From a checkpoint of a small transformer trained on Wikipedia.
Size: 10 layers, MLP 1216 SwiGLU, 26.2M parameters.
Architecture: RMSNorm before each block, rotary positions, no biases in attention or MLP, untied embeddings.
Training: a variant of SOAP for these matrices, 1163M tokens, 4437 steps.
Each number is 500 + 40 x the weight over its row's rms, rounded and kept within 0 to 999. Layers, rows and columns count from 0. Numbers have three digits each. The size before them is the row's rms in percent of the matrix's.

# layer 4 attention value, 448x448, rms 0.0931, rows 424-447, columns 112-223
098:617531528423517483502553506530524535487465586522527531533519506550503563422452502549526581480555529564469508522476508491510466535435524511496542467573522437430495581509474485557492545558476532507441464485541573514478492423436472485519518473558434460480565483475514531498560497492456488509541506469511457478506430497422554504537507567510
094:411508445504479451521442488537446486502510465539528525531477501408538504568502524462543465444556507468493505513505424519524652421519510513476519543517433494601509540519532544514480406459494522582479467445471519473495535499493478470512491503524483543496459443507547464538512513514506498512480556457494531461517480493549446533518559429515
105:608450560480505552513521578454488508529463581450543481493501444528492516516554505500469492488440492461497498484460564473538532486527500521586548570529529449526531508509502482494452536524492512482519486519542448553516487461523494464531434513537524507566520522413529469497542448545553438484491540504518487453501537438435507498540489508530
098:516432467495471477447482479487561532512450509533447483595582499464521557527463439521488426459454430493509526494494373429464510531500500494482491426513526512489525429530473515461477502483526457470459469512575433504489549452475556553477442486433492530503523520472506419512476469452510415521484519530513463528456487539444482476513456527490
098:478453482542532464536524508516559509457505457518479464375441576609522503491563461561475443456497467519486509552506468504477464477488545466516511509448530462468549528512491504510456524508430452548473496531526537521481570512539514478479509481520503573476525495479553481454518445525456457580464457567449508575505502518487508439490403485522
103:494462533539432491502479438540495442493525526567469482467449522502531454484441523434495559495569525526458532548505451555487526556568493517447486522456460518533561418490466497434525495447467522522428513617430535493515459502507430475572497445501467555502487446444538490490490521499530422529539520501543514520484544437452471464514475481527
097:553467505559545460545531538474454430505544492460523495493538511578592493508506486413435524549507526491484491565481489507553461481585517569595622506540469553460521489550495523491509466609483513474479552461500500530521461483466461483570467498555511482513509465559507518586552533526480478472513512542437425476506500458519545497524507525474
098:468492486497488473556411426514461536489523512560548470455445503520482502486481439465524500585475455509531484501577427555491495530481498470501593468575480554474514491524551503490501525454487482488531436523516524504455513532578428494462527454539536461525507523541591463501534570482497440507501501426540442508547501504550438550460553479451
090:625513522520519535467485540525507463527547478450514438478406449521472449532439503564484570527479473520447440494470484488452478444532567500415412551509546584482452520502448538465454460483534551491503548494516455536482458477561466489502512496521568537515519458487503494477585570609527535447481544478460442532572418509572502521410443499522
096:464557501450397466479477530488502448519504417543514474529557426517507478551501555507515550528494543520480507546496579516452523520492486514437487502439493507477429473492465433486481453540481432495521435486461559414424482500502465507475518576513458526564508493462529472407509523496503509496505477535465524547460472500549507495464498473445
094:569543483471524474572510531481545466490559462489531542517503544464499477500514511558503507419480540473442538545539497545505525463522540564544541472473511510452545477540514504478467469549501562495558568488508474490548430508477515499499467532506570487433505519468507439602505501543530431549487481440469529471489508421552502541498524451434
100:470518473593438483474515481488562594473487523618594477590539531482553503543441527562454518523535591523464507575457531547539518510495516404465447421554548531556475449508505506528514473424521458462541542494565507447469492499399480509533462448507465491531465498439448394473514419505560500524481543456537475496548505486475530500520436381490
098:494498505414445586478502559513495549386533466440585499475511514511467491534473496524527510493440575570478465469497437455540502550465437511464544469486526538455480483519503520489518514485460506478530498472528464423507484466464502450560485510492495497515515449537476544469471498514511427433479483536492567540554496461467560462477480447475
097:452422506522453499437544515451496537465451542468515472437496480410428514506487533517557457479482521501498447545503553461483477475488441499461491445480489499526492490490545453497407464486509477460483433553548510570507495488480488471504495461536510531485538523534464512555492532473422467547503540488489470539512480468502424557489556538483
096:514545473512458486379565571508535468504478478548499540539524507506576532459517576560555469556478541506477522470528457494473525487482521562425439496592500472511438482512477541523523569522492443490474538524496466452397564557464511496454559511516433466507479532569442488511578495495490503442475556547425509558582518517441402531449552428516
095:483444499511555483518500546491488431492548478486533503457451465458488550515483438484462536482530542579455468522522472485448516573536446563537571519533505457463584483425517548523521543486535505456444512518544473573570491470490557526510484621592539516503436489472528557529576516478569482498444496479530540547465449546559549488483445506491
105:438568495545496590511459481513548429515506450555477473525451612447521497475524542500542430487597514491532528513488559556493458573550548498527484460547457521486528434481475542517500448434533533519452477579482485473478551472429474454541468553496466442491354508450507504397556514457516556496533567437505546523537618449480455513544542515469
100:512493514492505494475480504469539503477540496452474526558635526505478490453515493516507579487522517442484534540543492441499597493524498521503487493481513546464362511539412544580489511523477553485467512494520511542454536521547524462509499532541523476483547476505515558462564563459463501452522554579481504471485547568466503505535542517515
102:496490451463510506506487614553487493491421495478541478537427417508492463482513456496489445452477470439477511436474480496519491578647519578559485552497496509487567476476493466453512469489496504538507420490473464517572514556531478520470549543501516445529456480493474510511523525494535474551449411500534515545487492566480510531458517477514
110:493470490491502503548476482483470543527457466501485550538477575429492462495537494460481531568526519498631405481469513496555475538492549454485569418501530520507551521485534484501559515411519552567494455525441492498548561532487499605491471521479485516496452462524513450474540523534449520516509457451517464479516491467524505556443476510491
103:434560503482499570511522440520426476561545578489502487548591518466483505515492490468536550505527477531456506436455499572529483475464495479498519538465564506525494486491548504442443472497507520509488474523480501517515478461491552543502484532455502513464525516554455474496519419504465443533532494497447542495537514479410482466463498441527
095:559495477511428518466532460583507433535492560476515495520506518517570547480557529460499525543464540524506535426533510510482478532479555482465506583483440512464470476501486503545448454481537560507510504445503549504467523450507479515417468541511481441491573482524527504428473448460535481486482504452500497446532566562464450515493489530519
104:501497545505524473492477532525493501478485437528540442496437542546553458469491490522512480512515457476534514469465463410552462546452504446535438548514469538540478505490501517440453568379564476484498454543528501471456466506452495546444461516532462456476461483468514529504489515489483534500486524557449552519541535514541469485501519531496
103:520450523469524505449561560481469504524476571495454509534465543445532457481415493438416475431504538490531456558457575481510477535501429543494464523500503474520478519526459476490449472510472546528490561529520337484552511524533505546494498543485565475550445493482513536481537476432540477527547496514540490505595500506537563558521503488507